Part of a small language model's weights.
Size: 9 layers, width 320, 5 heads of 64, MLP 1280 squared ReLU, 33.4M parameters.
Architecture: no biases in attention or MLP, local attention windows, shifted keys, value embeddings, hashed n-gram embeddings, a smear gate, skips across layers, capped logits.
Training: a variant of Adam for these matrices, 556M tokens, 8851 steps.
Each number is 128 + 24 x the weight over its row's rms, rounded and kept within 0 to 255. Layers, rows and columns count from 0. The size above them is the row's rms in percent of the matrix's.

# layer 2 attention value, 320x320, rms 0.0495, rows 253-255, columns 0-79
size [113 122 133]
[[115 117 100 111 141 122 135 133 157 127 150 124 131 125 142 157 129 159 120 130 163  97 188 152  96 138 105 167  99 104 107 162  91 162 146 116 123 131 124 138 160 131 176 137 117 109 126 124 146  91 131 112 111 117 181 158  83 168 119  77 137 130 119 105 116 106 137 167 126 119 168 121 106 145 133 159 184 135 105 132]
 [170 117 104 156 178 106 144 129 105 144 108 117 141 157 114 124  83 130 137 158 136 114 116 119 139 122  90 106 136 105  97  88 125 146 101  74 123  92 120 137 134 113  84  74 161 146 115 152  80  90 165 128 134 127 118 130  92 102 136 158 149 103  94 103 160 131 126 148 100 115 140 129 131 146 154 108 109 124 105 136]
 [162 125 104 131 153 123 138 137 135 135 164  90 128 133 135 121 113 119 118 141 112 117  85 121 148  98  97 149 110 151 121 140 150 114 172 155 122 122  99 126  93 178 177 110 120 107 118 112 106 150  60 132 173 144 140  72 134 174 152 135 159 140 149 123 111 157 108 153 115 117 179 164 143 127 125 108 111 118 106 140]]
# layer 2 attention output (transposed), 320x320, rms 0.0504, rows 253-255, columns 0-79
size [115 125 131]
[[128 180 132 142 150 122 113 115 104 110 161 139 127 116 111 120 109 120 103 104 138 129 111  89  77  98 107  57 140 173 128 144 151 127 108 137 146 134 131 119 114  86 137 112 132 136 160 112  95 153 104  97 118  92  87 139 155  94 168 143 115  92 143 114  87 127  91 163 139 118 114  95 135 154 144 116 120 143 147 128]
 [121 146 110  90 125 144 121 129 125 110  75 136 121 108 144 100 141 174 138  99 114 115 128 140 149 148 108 183  94 153 143  89 119 113  98 179  92  79 140 140 134 118 128 142 125 126 109  87 139 145 125 120 107  84 100 108 109 106 149 109 124 104 159 152 142 140 144 112 123  87 103  93  98 132 116 132 106  96 169 154]
 [109 108 145 140 134 165 123 145 136 128  67  84 145 126 176 120 137 170 153 103 166  96 121 129 110 126 143 140 127 116 140 118 148  95  88 104 106 125 161 105 144 102 103 129 108 146  93 105  78 162 175 115 103 129 142 140 129 104 147 142  73 131 127 111 162 109 104 136 113 123  97 124 103  86 138 155 131  98 138 116]]
# layer 2 attention query, 320x320, rms 0.0542, rows 256-295, columns 0-79
size [102  92  79  93 112  96 118 140 124 107 101 102  87  85  81  98  91  99  94  98 112 121  96 111 117 112 104  97  97  92 102 108  99  94  87  79  82  89 102  98]
[[ 84 134 142  71 125 146 108 147 116 166 133 152 114 119 146 142 146  81 124 132 124 135 133 111 142 106 134 128 153 122 131 143 152  69 115 117 102 122 102 164 116 169 121 155 151 113 121 137 110  94 125 138 159  98  53  95  94 135 130 140 174 105 131 136  94 129 126 132 164  98 108  91 127 154 151 157 112 142 149 137]
 [188 134 179 145 136 108 116 126  94  69 121 115 117 138 133 150 132 112 131 122 104 106 128 169 114 142 151 161 113 132 134 115 128 131 161  97 108 135 159 124 177  88 125 138  99 144  99 155 133 161 131 108 147 102 127 144 136  88 117  93 143 142 100 127 135 141 142 139 116 158 133 128 163 113 134  76 160 111 130 103]
 [ 88 101  94 126 109 126 158 133 183 119 124 102 130 161 129 111  68 120 131 105 117 113 147 120 179 148 119 107 148 129 102 140 170  89 109 119 144 106 140 115 129 152 168 151 140 137 110 143 113 136 137 119 122 110 126 129  88 144 141 159 160 170 178 134  92 162 129 100 142  99 120 163 110 141 157 144 118 152 131 119]
 [158 162 129 120 123 128 105 123 109 104 124 157 164  99 137 151 124 171  93 136 152 156  91 151  66 116 144 139 157 115 152 116 106 166 131 121 104 152 127 130 128  86 128 105 122 123 115 117 159 112 104 116 132 131 152 124 132 153 104 105 103 121 102 148 169 128 123 151 124 146 158 111 166 157 145  98 165  78 153 133]
 [165 126 107 125 136 128 145 121 126 122 108 134 125 120 103 131 114 119 131  91 114 153 122 132 113 106 130 126  96 144 108 122 138 135 160 154 112 124  81 134 133 129 102  57 138 139 129 139  85 163 157 109 133  87 133 146 119 110 104 156  93  79 121 124 154 145 161 137  89 125 146 141 167 117 131 119 113 107 141 116]
 [123 143 105 136 133 118  99 124  90 180 136 174 143 138  83 132 150 114  93 129 149 127 113 139 142 113 126 150 180 172 130 108 129  68 104  91  98 168 107 123 119 116  95 193 104 153 128 139 147  84 108 156 126 129  70 121 150 138 127 103 113 126 117 140 112 134 104 142 165 114 141 125 111 106 131 123 163 106  86 129]
 [ 97 160 120 139 123 140 157 101 125 114 167 135 152  89 145  87 116 143 103 136 135 130 131 131 108 137 152 119 154 142 161 116 139 146 146 185 137 151  79 142 102 150 131 121  86 142  98  99 137 140 113 102 113 110 114 108 120 117  93 152 116 117 113 128 131 115 125 122 105 152 120 130 177 171 114  84 107 112 111 136]
 [147  98 150  89 119 132 102 141 113 161 140 132  90 184 113 124 139 114 169 135 106 139 142 124 133 119 139 107 136 110 127 116 104 143 118  65 113 118 161 100 157 126 131 160 139 147 149 165 123 104 108 151 134 159 126 127 130 152 184 115 122 137 142 165 104 142  97 101 125 104 148 149  91  72  99 131 123 162 137 131]
 [145 102 158 103 135 125 139 142 135 113 138 108  90 168 142 171 119 170 142 123 109 159 148 129 149  88 114 120 117  80 114 164 104 183 126  93 126  84 139 104 127 106 135 117 124 102 132 168 140 127 115 140 111 133 138 127 123 113 167  97 133 141 131 123 109 132 128  90 179 138 115 157  97 121 141 140 171 136 155 159]
 [116 170 111 136 133 122 128  98 138  89 121  98 122 122 140  90 152 137 111 147 128 104 131 139 151 118 128 126 158 150 134 137 105 135 117 145 124 135 143 169 100 103 105 143 105  99 116 124 122 103 147 135  99 146 128 133 131  88 115 134 125 169 105  88 122 120 129 131 132 165 123 107 142 170 156 118 135  79 152 146]
 [128  81 141 108 106 111 153 166 117 114 132 155 127 133 162 113 142  98 148 133  87 171 112 108 119 108 121 113 148 128 138 116 100 137  74  89 122 102 121 109 131 123  82 108 159 117 124 161 129  64 129  92  66 140 160 163 112 118 170 136 130 168 135 125 124 136  89 101 138 117 104 131 105 150 102 146 134 169 150 205]
 [121  83 136 108  95 162 101 128 122 120 138 149 147  86 116 109 132  87 122 177 138 101 128 106 131 106 137 130 175 124 143 136 115 109 102 136 143 107 119 160  78 154 146 133 141 104 142 146 120  84 141 102 124 146 167 123 108 172 131 130 125 115 123 158 152  84  88 131 113  69 142  89 120 154 120 118 103 158 130 142]
 [ 86 113  69 162 121 164 143 129 137 142 144 117 179 109 164 151 143 153  90 117  84 108  99 167  95 129 178 140 123 110 150 168 140  83 140 163 142 137  85 134 100 142 122 116 142 124 177 146 113 113  99 108 160 104 121 111 113  88 118  98 125 115 100 134 135 102 158 142 135 135  99 103 146 148 146 149 125 111  66 179]
 [149 130 133 123 107 119  97 125 114 117 132 146 109 176 162 171 130 113 139 147 123 183 118 115 182 101 110 113 143 113 116 146 122 134 119 115  84 120  71 137  92 109 139  98 114  86  91 171 131 124  58  98 122 161 143 130 122 146 124 127 120 154 146 139  98 123 103  85 148 112 163 135 135 163 133 137 143 102 154 148]
 [ 78 152 112 130 128 120 140 108 101 126 132 169 152 112 118 132 145 103 121 126 165 121 150 141 101 172 134 117 132 130 188 129 130 107 132 139 191 187 126 152 145 161 166 142 144 180 139 117 147 153 146 169 106 128 107 120 126 152 102 109 144 110 133 123 134 135 131 150 111 121 149  88 142 128  96 107 119 120 151 112]
 [115 120 124 138 107 178 119 152 105 111 152 129 140 118 133 113 120 116 141 159  88 143 121 119  77 129 135 134 149 101  98 146 157 148 112 132 136 137  96 123 110 146 118 180  98 143 153  78 132 124 130 146 164  98  90 124  88 127 114 109 105 103 120 180  98 102 146 135  84 138  95 147 132 151 116 152 106 136 142 115]
 [168 155 168 124 116  82  71 146  70 137 135 117  81 136  95 153 152 129 155 159 140 123 114 139 127 107 112 102 120 153  80 116  95 171 121  79 110 126  85 149 134  84 169 156  93 151 117 141 131 178 132  98 113 120 103  96 120 120 116  67 128  86 163 152 140 174  87 130 152 120 112 145 154  60  99 138 133 101 119 151]
 [101 127 105 160 127 108 116 122 179  86 120 112 112 100 118 110 138 136  97  93 155 134 125 135 145 136 130 105 110 132 151 125 179 139 132 146 144 132 152 139 116 141 147 140 122 135 172 127 119 119 135  96  95 127 193 149 120 167 121 111 117 135 112 118 146 101 102 135 110 122 158 113 172 145 163 159 140 119 132  92]
 [136 111 149 119 126 125 117 128 101 179  81 127 145 150 133 123 129 117 152 106 136 121 113 123 148 104 117 122 140 150 113 121 105 130  89 102 103 114 129 103 130 119 105 146 148 116 106 155 108 116 110 171 135 114 115 142 107 133 159 137 145 126 128 126 115 154 114 104 163 110  86 158 106 122 104 112 109 140 137 136]
 [132 142 122 156 118 148 160 130 133  75 147 120 124  96  88 147 113 158 109 127 111 174 123  97 133 136 133 133 101 104 149 145 143 124 175 173 127 156  94 138 155 126 120 101 110 119 134  94 141 157 160 102 117 120 154 113 159  93 138 157 127 121 143 110 173  96 162 134  61 159 148 133 126 168 132 123 148 122 128 131]
 [162 128 129 179 103 154 114 146 158  98 109  91 159 121 111 146 127 137 101 112 153 106 118 150 117 136 130 137  86 160  92 139 112 160 136 163 132 116 150 128 103 118 140  97 138 127 157  75 115 179 185 165 122  99 149 150 117  99 122 118 130 138 153 127 144 128 146 149 115 135 111 133 180 134 160 160  98 142 106 108]
 [123 153 108 165 128 123 152  98 148 104 122 114 143 112 136 116 132 174 121 150 149 128  98 138  97 130 131 122 116 141 137 143 113 175 120 169 150 136 113 141 134 118 119 106 112 127 105 116 100 142 126 107  94 105 152 116 120 123  97 150 108 120 124 128 163 131 139 163  93 131 161 102 146 139 137 114 120  90 115 126]
 [146 110 131 123  87 147 131  97 118 116  90 134  98 127 126  58 116 111 140 139 109 141  77 124  81 133 141 118 127  93 131 129 121 139 131 133 152  96  72 125 125 153  99  84 129 133 121 160 133 124 133  96 124 112 166  95  90 123 162 163 102 170 126 128 145 130  69  81 116  96 159 116 111  98 102  80 132 132 133 124]
 [123 130 117  93 127 132 139 146 143 127 151  91 143 130 133 118 101 162 108 115 121 115 144 128 145 132  92 149 179 140 119 124 151 106  99 116 116 144 144 124 137  86 150 179 132 113 134 126 124 106 143 133 115 121  98 113 123 113 117 128 135 150 104 132 126 110 144 174 126 155 138 146 122 131 142 154 193  98 103 142]
 [129 200 142 130 119 116  72 123  81 180 112 132 129 127 115 151 139 141 109 167 126 115 152 163 130 155  96 158 163 157 137 117 131 117 106 117 120 160 145 153 117 121 127 123 108 135 124 135 108 175  84 192 163 161 129 110 164 150  92 107 144 148 158 152 129 129 100 141  99 167 136 157 180 123  77 104 129 105 131 187]
 [102 132 105 137 147  89 168 112 113  93 131 118 167 130 135 165 136 147 101 144  91 113 132 101 111 135 118 166 113 141 129 165 126 119 115 176 127 151  92 131 139 140 106 122 114 133  97 129 102 140 144 148 160 119 116 129 139 150 114 118 140 156  97 124 160 133 155 145 114 125  88 115 136 128 167 136 112 133 103 105]
 [170 109 165  99 100 120 118 132  83 153  98  83  94 128 113 131 185 105 152 144 135 139 150  98 131 112 106 115 120 100 106 169  99 113 127 112 114  96 138 115 124 168 141 117 159 105 124 193 120 114 128 129 137 164 160 121 153 153 138 103 124 100 161 132 143 138 133  73 161  95 127  83 121 119  88 111 124 150 121 123]
 [112 130 117 138 123 135 128 112 127 146  86  96 113 129 125 155 142 150 139 169 143  98 107 168 138 150 180 100  84 112 127 164 152 146 107 163 125 125 146 134 152 141 113 115 134 102 149 146 133 112  99  90 103  94 123 128 103  82 136 130 173 122 121 103 123 109 131 132 169 136 119 108 141 132 123 106 144 103 107 134]
 [144 142 113 110  99 123 166 143  98 146  84 135 143 106 164 176 167 123 126 141 126 150  98 118 124 102 122 136 109 103 134 168 149 134 103 167 127  76 110  88 104 100 124 100 143  99 130 138 104 129 121  91 102 183 121 127 131 112 139 155 100  99 150 122 174 116 124 132 143 124 130 135 123 147  91 119 142  84 117 106]
 [ 70 128 118 102 111 140 179 128  85 103 156 163 140  83 103  91 132 100 126 116 130 139 155 114 115 153 133 101 131 140 120  85 148 115 134 120 185 152 159 140 146 182 123 142 136 171 110 112 142 126 162 121 113 142 134 125 147 116 103  88 140 106 141 124 104  93 124 123 123 121 123  85 135 132 136 135 119 150 152 138]
 [145 110 106 127 160 116 134 141 147 124 119 104 106 159 131 110 133 186 123 166 111 108  99 122 150 128 122 154 134 141 124 137  87 148 143 129 113 142 167 113 139  98 102 152 123 129 110 134 110 125 100 143 118 154 152 111 140 133 151 134 111 166 127 143 124 112 119 104 130 146 131 118 100  94 143 169 126 102 142 130]
 [ 72 151 144 145 156 116 135 177 125 103 167 133  83 151 109 111 119 142 128 118 117 156 136 118 123 109 114  98 123 147 101 158 133 137 111 145 166 145 116 131 150 117 117 132 126 158 102  79 114 162 117 145 132 133 126 134 115 115 105 102 121 103 136 110  76 129 137 128 107 186 117 123 108 136 123 137 146 131 144 118]
 [111 143 127 119 191 100 154 149 129 117 118 120  89 127 131 120  90 202 108 129 112 144 169 132 140 122 134 154 137  85 154 106 105 135 120 138 149 143 143 102 140 110 151 118 132 111 122 102 106 163  59 140 145 145 112 121 135 121 102 134 144 175 106 149 129 138 144 136 120 159 150 137  80 138 135 125 154 112 108 143]
 [110 105 102 122 121 145 121 148 105 152 125 199 129 122  79 177 145 116 124 135 144 138 139 103 122  82 121 138 164 117 154  91 112  65 105 122 136 142  62 114  64 157 112 108 162 139 129 139 115 148 114 117 155 127 130 115 130 160  97 106 130 145 115 127 133 123 119 117 116  97 131 115 107 124 111 122 138 152 102 137]
 [178 118 125 134  93 120  87 120 101 152 112 153 134  96 112 138 138  91 132 131 133 125 115 103 130 117  88 123 146 145 113 147 124 116  93 114  88  86 106 140  71 134 152  98 134 111 117 168 125 102 166  86 109 132 144 123 104 148 154 143  98 122 143 146 122 112 107 115 119  75 126 107 133 119 148 137 127 122 143 112]
 [157 110 105 125 131 144 121 181 115 154 107 133 126 129 154 135 140 100 110 144 147 132 125 103 151 116  90 119  99 113 126 121  73 120 100 137 113  92 142 142  93  97 125 122 158 109 124 140 107 110 138 106  89 121 143 130 147 111 145 168 143 110 140 131 157 130 109 140  99  70 131 112  79 107 101 131 159 132 139 165]
 [134 130 112  99 112 118 129 164 139 118  98 115 126 112 175 125 142 107 121 119 134 122 168  76 158 101  94 119 116  96 142 143  93 138 122 165 118 101  84 125 106 142 124 109 145 141 122 149 109  92  93 119 122 149 151 151 126 155 138 166 148 118 119 136 187 134 113 122 125 110 129  71  96 109  95 123 102 144  90 132]
 [146 126 123 127 133 134 118  91 140 148 122 145 144 130 141 138 130 149 100  94 115 126 111 159 122 121 158 146 122  98 110 131 144 126 127 108 133 169 124 138 132 105 157 114 167 125 169  95 140 125 154 126 131  70  91 115 124  94 114 110  92 121 105 131 111 117 164 116 145 123 184 153 109 159 139 147 140  94  97 160]
 [104 150 138 137 159 121 157 121 138 102 125  82 117 139 130 132 122 139 114 128 118 111 143 158  87 160 142 133 100 102 128 141 172 123 169 163 154 138 143 141 168 125 140 136 115 133 116 119  99 179 137 131 118 102 116  98 131 124 118 103 138 135 124 121 130 148 167 134 132 168  89 165 105 107 121 130 149  98 125 144]
 [ 90 120 155 146 171 113 133 147 119 139 132 139 142 136 105  84 112 172 106 144 131 115 136 132 107 159  74 138 143 138 111 127 127 165 105  98 133 163 153 134 171 103 116 175 102 124 148 108 166 152 150 159 149 154 174 159 120 134 120 135 126 149 130 173  96 151  82 149 117 147 110 139 117 126 161 140 136 127 135 166]]
# layer 2 attention key, 320x320, rms 0.0535, rows 256-294, columns 0-79
size [ 80  75  95  89 119  92 118 116 129 140 111 102  95  91  96  91 100  99  88  95 111 116  99 106  85 101  96  95 107 107  88  99  99 105  94  81  91  96 107]
[[102 139 130 160 108 175 104 104 115 113 124 101 139 152 173 131 140 156  88 119 103 116 133 118  93 180 166 114  90 124 140 128  91 136 153 147 123 116 161 128 141 128 119  84 135 142 140 114 128 137 144 134 113 139 135  91 169 123 152  86 100 124 105 150 138 119 114 118  76  89 117 150 141 118 161 106 123 147 163 116]
 [158 138 131 129 127 127 120 157 129 147 109 115  90 126  99 111 164 116 156 147 141 122 128 113 122  91  86 112 190  94 101 141 176 138 110 102 121 122 108  99 110 145 159 129 153 143 137 141 137 161 116 131 136 137 124 142 149 145 154 109 122 138 141 105 111 154 128 131 131 175 105 167 136 112 100 175  81 135 143 209]
 [ 79 128 100 141 131 148  99 100 113 139 105 154 152 114 137 120 116 113  91 133 122 128 131 115 104 132 123 139 123 144 194  89 140  61 127 148 110 116 132 165  97 146  89 158  96 157 137 122 120 121 137 120 142 136  96 137 145 120  89 115 135 111 104 123 149 125 131 148  82  92 148 104 118 169 139 117 165  94  90 120]
 [171 137 110 100 142  91 136 162 110 120 122 134  92 132 117  93 109 132 149 135 151 145  91  89 112 162 130 116 141 110  73 140 143 187  64  85 126 164 133 109 144 133 116 141 138 128 125  75 124 153 107 122 117  83 165 141 137  98 141 141 150 134 144 114 112 106 158 117 128 159  97 146 131 115 108 122 100 144 158 117]
 [110 150 125 152 153 125 106 142 130 150 155 125 146 132 108 118 134 136 115 142 151 136  95  99 108 147 112 139 173 141 129 149 122 111 115  75 159 192 139 151 176 114 161 187 112 114 149 115 111 114 134 137 109 131 137 116 181 128 111 115 162 151  98 141 120  99 127 152 108 145  79  89 141 148 113 150 166 134 167 168]
 [157  90 180 108 129 129 160  93 184 103 141 116 151 118 126 139 152 113 159 146 128 131 153 119 118 187 100  82  78 145 129 130 117 161 118 136 124 113  82 106  84  84 139  72 118  96  92  96 104 144 160 107 168 147 162 113  95 118 125 157  99 143 133  97  98 128 107 151 100 146 140  92 148 147 104  92  99 120 126 116]
 [103 149 130 139 141  87 124 165 103 149 102 166 129 103 107 147 157 154 157 173 155 137  91 115 112 143 112 157 126 133 104 131 132 113 143 133 133 162 185 128 181 101 152 136 123 121  86 126 106 137 121 152 126 159 109 151 192 111  91 117 113 134 117 136 158 131 144 193 116 167 141  88 124 163  73 137 166  99 112 125]
 [139  92 170 107  91 166 143 117 138 126 137 121 113 121 143 128 117  95 105 107 115 133 180 143 169 140  92  97 141 107 155 139 131 116 117 131 128 121  77 116  60 167 130 116 171 127 174 105 124  97 134  99 154 128 125  97 101 145 175 131 102 101 156 137  98 102 118  84 170  66 127 162 130 143 163 126 112 173 130 132]
 [ 86  86 119 119 131 157 150 129 151  97 138 101 127 151 139 138 117 111 152 127  97 133 127 160 125 118 131 143 145 117 123 121 137 109 129 109 142  91 108 107 114 127 141 144 138 129 154 132 125 133 114 109 103 111  75 134 123 124 147 129 157 157 142 133 110 155 126 102 147  87 103 161 138 107 135 161 157 172 132 123]
 [110 150 130 111 133 140 113 121 132 143 130 101 144 168 115 103 134 153 110 167 116 134 114 137 153 141 144 164 134 117 140 102 120  99 169 156 134 159 160 188 168 109 124 132 116 134 120 103 103 132 100 111 136 138 106 136 168  95  95 158 163 183 120 128 119 120 107 150 144 180 152  78 116 137 133 107 122 100 146 130]
 [111  97 131 138 133 141 141 165 135 133 121 118 100 128 130 141 119 117 121 147 107 116 175 141 144 143 118  67 125 111 167 115 104 115 134 127 148 118 107 127  99 131 130 149 178  81 130 108 116  56 122 139 144 138 157 113  99 110 149 143 131 114  93 138 137 146 126 144 117 107 131 161  99 127 130 151 119 159 146 143]
 [151 132 161 100 128 151 120 135 122 128 126 169 125  88 121 127  90 119  89 138  91 111 165 104 144 113 149  84 134 119 144 153 106 158 118 137 141 135 110 128 113 150 139 154 170 129 104 107 137  93 161 154 143 151 164 118 118 142 176 125 119  99 109 138 136  92 159  95 150  97 163 100 120 157 118 128 110 139 106  93]
 [140 133 119 133 144 128 111 189 129 124 126 134  99 162 161 125 143 120 149  78 149 137  98 158 107 103 143 120 100 117 110 170 171 129 171 108 175 109  99  92 202 116 146 144 120 124 122 161 153 160 122 132  98 122 121 139 160 100 124 110 120 128 151 132 134 149 148  90 124 158 130 117 120 124 127 159 156 127 101 129]
 [119 124 111 116 119 161 145 113 131 136 130 130 146 115 116 117 139 148  96 122 123 144 155 152 160 154 122 144 143 159 157 124 130  76 112 156  87 154 133 178  74 130 112  87 123 143 156 110 133 101 148 111 141  86 128  95 140  79 129 150 139 117 145 128 103  90 121 133 139 116  98 109 142 190 151  75 144 111 174 161]
 [154 142 167 146 129  82 119 158 106 123 104 158  78 131 102 115 119 140 121 130 142 128 124 107 123 134 137  81 139  85 143 153 150 140 105 132 195 132  88  87 139 133 154 149 144 159 111 132 140 133 119 123 149 140 153  87 139 155 134  94 100 112 119 130 127 101 115 128  93 148 174  92  98 151  75 111 133 138 115 110]
 [163 119 116 116 148 171 109 162 120 141 103 158  92 124 102 134 139 119 143 165 112 146 150 112 107  71 148 120 147 142 119 115 136 126 102 147 144 129 145 119 143 112  94 128 171 128 148 135 149 135 128 130 146  91 155 141 162 127 117 144 108  82 116 116 119 106  99 131  81 146 133 174 110 158  90 150 138 121 142 143]
 [145 113 163  77  96 110 102  87 129 105  89  93 111 110 113 121 131 139 126 138  66 155 120 140 153 142 111 129 109 121 127 125 148 143 148 178 115 113 130 103 113 157 149 113 149 101 120 174 111  95  88 112 141 152 127 108  90 164 145  91 131 164 130 105 103 151 114  97 126 113 188  93 139 139  85 144  79 171 127 139]
 [ 94 148 104 136 163 143 134 193 141 167 143 147 179 179 111 140 155 134 121 170 171 143  98 127 110  89 127 159 126 155 100 147 125 128  90 105 105 147  89 126 119  80 119 124 117 113  97 107 126 163 156 130 166 107 131 112 114  80 139 146 139 176  85 103 149 133 107 162 133 157  92 147 137 144 149 118 110  89  99 130]
 [158 101 153 123  77 148 136 108 127 112 146 132  93 127 159 119  91  98 112  74  74 143 154 137 136 137 146 107 136 110 132 130 109 125 150 131 174 110 128 123  96 162 115 103 130 131 167 129 147  94 160 129 140 126 126  85 133 173 142 108  91  83 160 128 125 120  79  69 137  88 136 131 142 109 147 159 107 197 161 141]
 [135 156 128 150 177 118 145 147 130 124  99 173 157 118  84 150 121 134 124 101 173 118 101 113  92 113 117 148 119 139 126 113 153 108 101  87 131 128 137 138 145 102 111 157 124 154  93 127 121 145 123 140 117 139  99 197 141 134  79 127 115 160 101  95 138 124 143 176  94 143 125 111 136 131  95 137 175  99  94  89]
 [161 124 109 157 165 117 148 178 121 116 139  87 118 189 155 107  94 160 145  89 145 153 103 149 135 102 158 141 134 152  94 131 149 157 116  81 136 110 122 128 149 121 119 133 118 127 129 160  94 110 123 130 155 106 119 168 108 114 146 112 135 131  96 141 131 143  99 119 126 153 118 146 144 126 142 131 133  61 104 133]
 [111 175 103 143 159  95 112 137  92 150 137 158 128 103 110 122 141 166 130 119 176 132  88 108 121 128 129 148 151 166  99 131 168 126 117 126 159 145 160 110 176  98 142 143 116 120  98 137 114 125 117 154 102 132 106 147 168 126  82  91 109 126 113 121 148 109 141 155  98 173  96 116 147 149  79 120 142  65 116 127]
 [ 99 139 116 147 129 130  86 136  92 170 165 145  94 100 154 100 127 129 109 121 125 124 140 136 130 137 142  85 140 129 151 160 145 117 175 132 160 155 138 130 122 207 145 171 146 115 122 144 153  56 116 137 125 174 153  87 127 147 131  95 140  97 114 128 157 100 158 130 154  86 133 109 100 139 102 147 116 163 128 165]
 [145 152 118 109 139  98 134 130 122 114 119 154 163 131 102 121 116 124 150 148 110 116  99  64 118 103  98 144 152 132 150 101  98 116 132 121 116 124 146 141 135 118  95 128 108 164 114 141  97 152 137  99 146 126 150 186 143 111 107 153 118 168 110 153 135 116 112 145  91 109 119 142 136 101 149 101 138 111 129  97]
 [ 94 157 120 135 113 142 136 126 124  91 119 100 149 113 142 120 121 105 132 146 141 142 117  96 152 167 109 197 115 101  99 119 123 106 136  92 114 129 119 140 116 136 129 127 122 124 120 125 126 160 144 115 125 123  78 121 162 108 119 143 120 158 158 108 111 114 136 140 125 152  52 128 112 159 147 105 100 118 160 141]
 [ 80 142 120 175 135 123 160 128 135  97 145  95 155 158 144 124 136 152 155 135 138 146 122 106 149 122 121 114 103 122 119 146 124 128 114  95 122 104 142 114 151 106 157 190 127 110  90 183 174 132 124 138  72 149 155 117 139  96 102 111 140 157 110 111 133 141 119 126 160 154 103 145 157 131 106 141 131 132 108 124]
 [118 118 177 117  81 160 149 109 153  98 148 110 117 123 167 123 135 133 119 129 130 119 126 125 186 129 145 120 130 100 146 146 136 117 151 115 126 118 129 129 109 156  94 128 172 134 140 132 143  72 108 128 138 122 141 135 106 158 154 138 132 131 110 162 125 123 117  78 196 110 112 108 152 131 136  94 118 122 123  98]
 [ 98 142  94 133 121 155 140 109 129 107 137 106 108 142  88 119 122 142 131 118 131 153 128 174 102 111 117 155 122  86 105 131 136 124 164 151 138 175 141  67 186 114 137 125 106 127 150 120 108 157  78 128  87 131 113  99 135  87 156 116 144 145 117 146 145 120 145  87 105 178 128 115 147 134 108 106 136 124  98 132]
 [113 148  98 166  96 143 123 142 120 107  89 101 121  74 160 140 127 128 130 142 135 162 125 168 109 133 122 150 106 120 138 139 152 108 124 171 115 123 119 104  91 111 148  96 153 110 139 119 109  91  88 120 138 163 118 151  85  90 158 118 137 115 143 164 164 164 123 127 127 160  90 142 119 130 132 110 134 109 113 127]
 [112 166 162 141 116 107 124 161 119 147 139 152  76 117 112 121 143 139 121 152  79 146 115 143  99 156 146 107 139  88 137 136 101 123 125 140 178 105 123 123 148 103 155 154 117 108  74 134 124 136  89 142 133 173 148  95 163 162  98 102 111 108 124 142 120 109 107 165 119 130 179  93 108 134 124 153 123 144 132 131]
 [123  96 123 113 125 117  96 119 135 109 109 116 138 145 133 130  82 100 149 139 134 149 117 138 142 120 106 131 121 112 139 103 174 146 144 103 137 111 145 131 191 102 163 136 133 119 143 167 177 110 130 105  74 151 139 145 127  97 134 116 158 206 139 160 104 173 184 110 157 120 101 143  87  98 129 158 116 152 144 106]
 [139 125 138 126 122 154 108 130 115 162 147 122  76 130  77 143 145 136 136 153 112 142 138 137 139 117 132 131 114 134 133 121 127  79 113 118  95 135 133 143 132  93 136 143 147 107 155 136 146 142 111 117 155 119 125 111 122 106 107 124 129 115 144 136 111 131 110 146 121 157 122 169  78 129 162 183 152 139 115 142]
 [ 96 113 107 130 124 107 133 114 109 129 145 137 133  94 115 131 130 115 133 109 134  97 154 108 118 146 117 151  87 114 115  94 150 101  96 100 159 122 124 115 153 130 141 148 116 111 169 151 125 141 141 138  89 121 102 105 129 113 116 116 130 158 164 122 125 148 158 136  92 113  93 112 129 104 158 137 176 139 150 142]
 [134 127 151 100 105 144 103 125 112 121 134 161 130 105 139 123  91 144 115  74 158 118 174 139 140 144 115 101 100 120 134 140 123 122 112 125 131 105  82 104  46 166  72 158 118 107 132 117 154 101 153 115 156 106 152 122  69 114 147 102 105 135 118 123  96 104 153 112  92 131 108 114 141 186 132 109 166 124 144 138]
 [154 126 148 128 113 133 131  94 163  91 154 101 124  93 132 138 127 147 109 126 107 125 168 131 133 130 140  93 107 152 144 132 115 188 119 172 111 116 124 131  45 126 124  88 139 110 100 124 130  89 152 117 135 106 153 109  84 127 125 180 120  82 128 125 106 112 139 123 166 136 136 118 136 185 159  80 103 124 147 129]
 [144 133 127 130  98 134 110 104 122 134 125 153 154 111 141 151 118 130  76 121 162  80 137 148 143 113 143 108 116 136 139 110 127 113 124 112  91 153 154 157 108 138 127 131 161 140 158  89 136  76 118 144 132 105  91 153  69 129 148 160 165 152 109 130 137 126 142 127 128  79 117 130 100  99 165  89 121 118 139 147]
 [148 108 175 126 140 111 128 133 117 140 122 142 137  94 126 118 113 125 100 141 142  70 143 100 173 100 123 111 118 141 140 148 124 147 124 131  94 130 118 149  96 178 122 147 156 130 145 116 127  75 126 108 133 147 159 150 114 152 164 145 127 150 110 133 156 121 137 127 154  77 147  99 139 101  98  93 108 153  96 119]
 [160 137  79 130 138 113 137 124 128 142 156 128 127 179  52  84 111 116 144  44 154 130 124 135  84  69 168 129 120 135 125 121 135  66 157 149 137 132 114 127  99  93 107  88 119 125 171 127  84 153 147 128 146  90 102 158 124  81 127 146 149  93 126 105 110 121 155 101 100 160 134 135 128 148 157 131 149  85 126 151]
 [ 78 131 110 141 133 114 129 129 107 144 133  90  96 143  90 136 167 141 168 146 137 117 103 177  68 136 150 154  96 121 115 124 156  84 138 140 165 175 145 110 197 100 130 156 117 156 133 120 108 163  93 137 117 123 103 125 153 140 122 108 156 167 140  98 149 117 122 126 117 153 138 149 153 113 116  94 121 123 115 155]]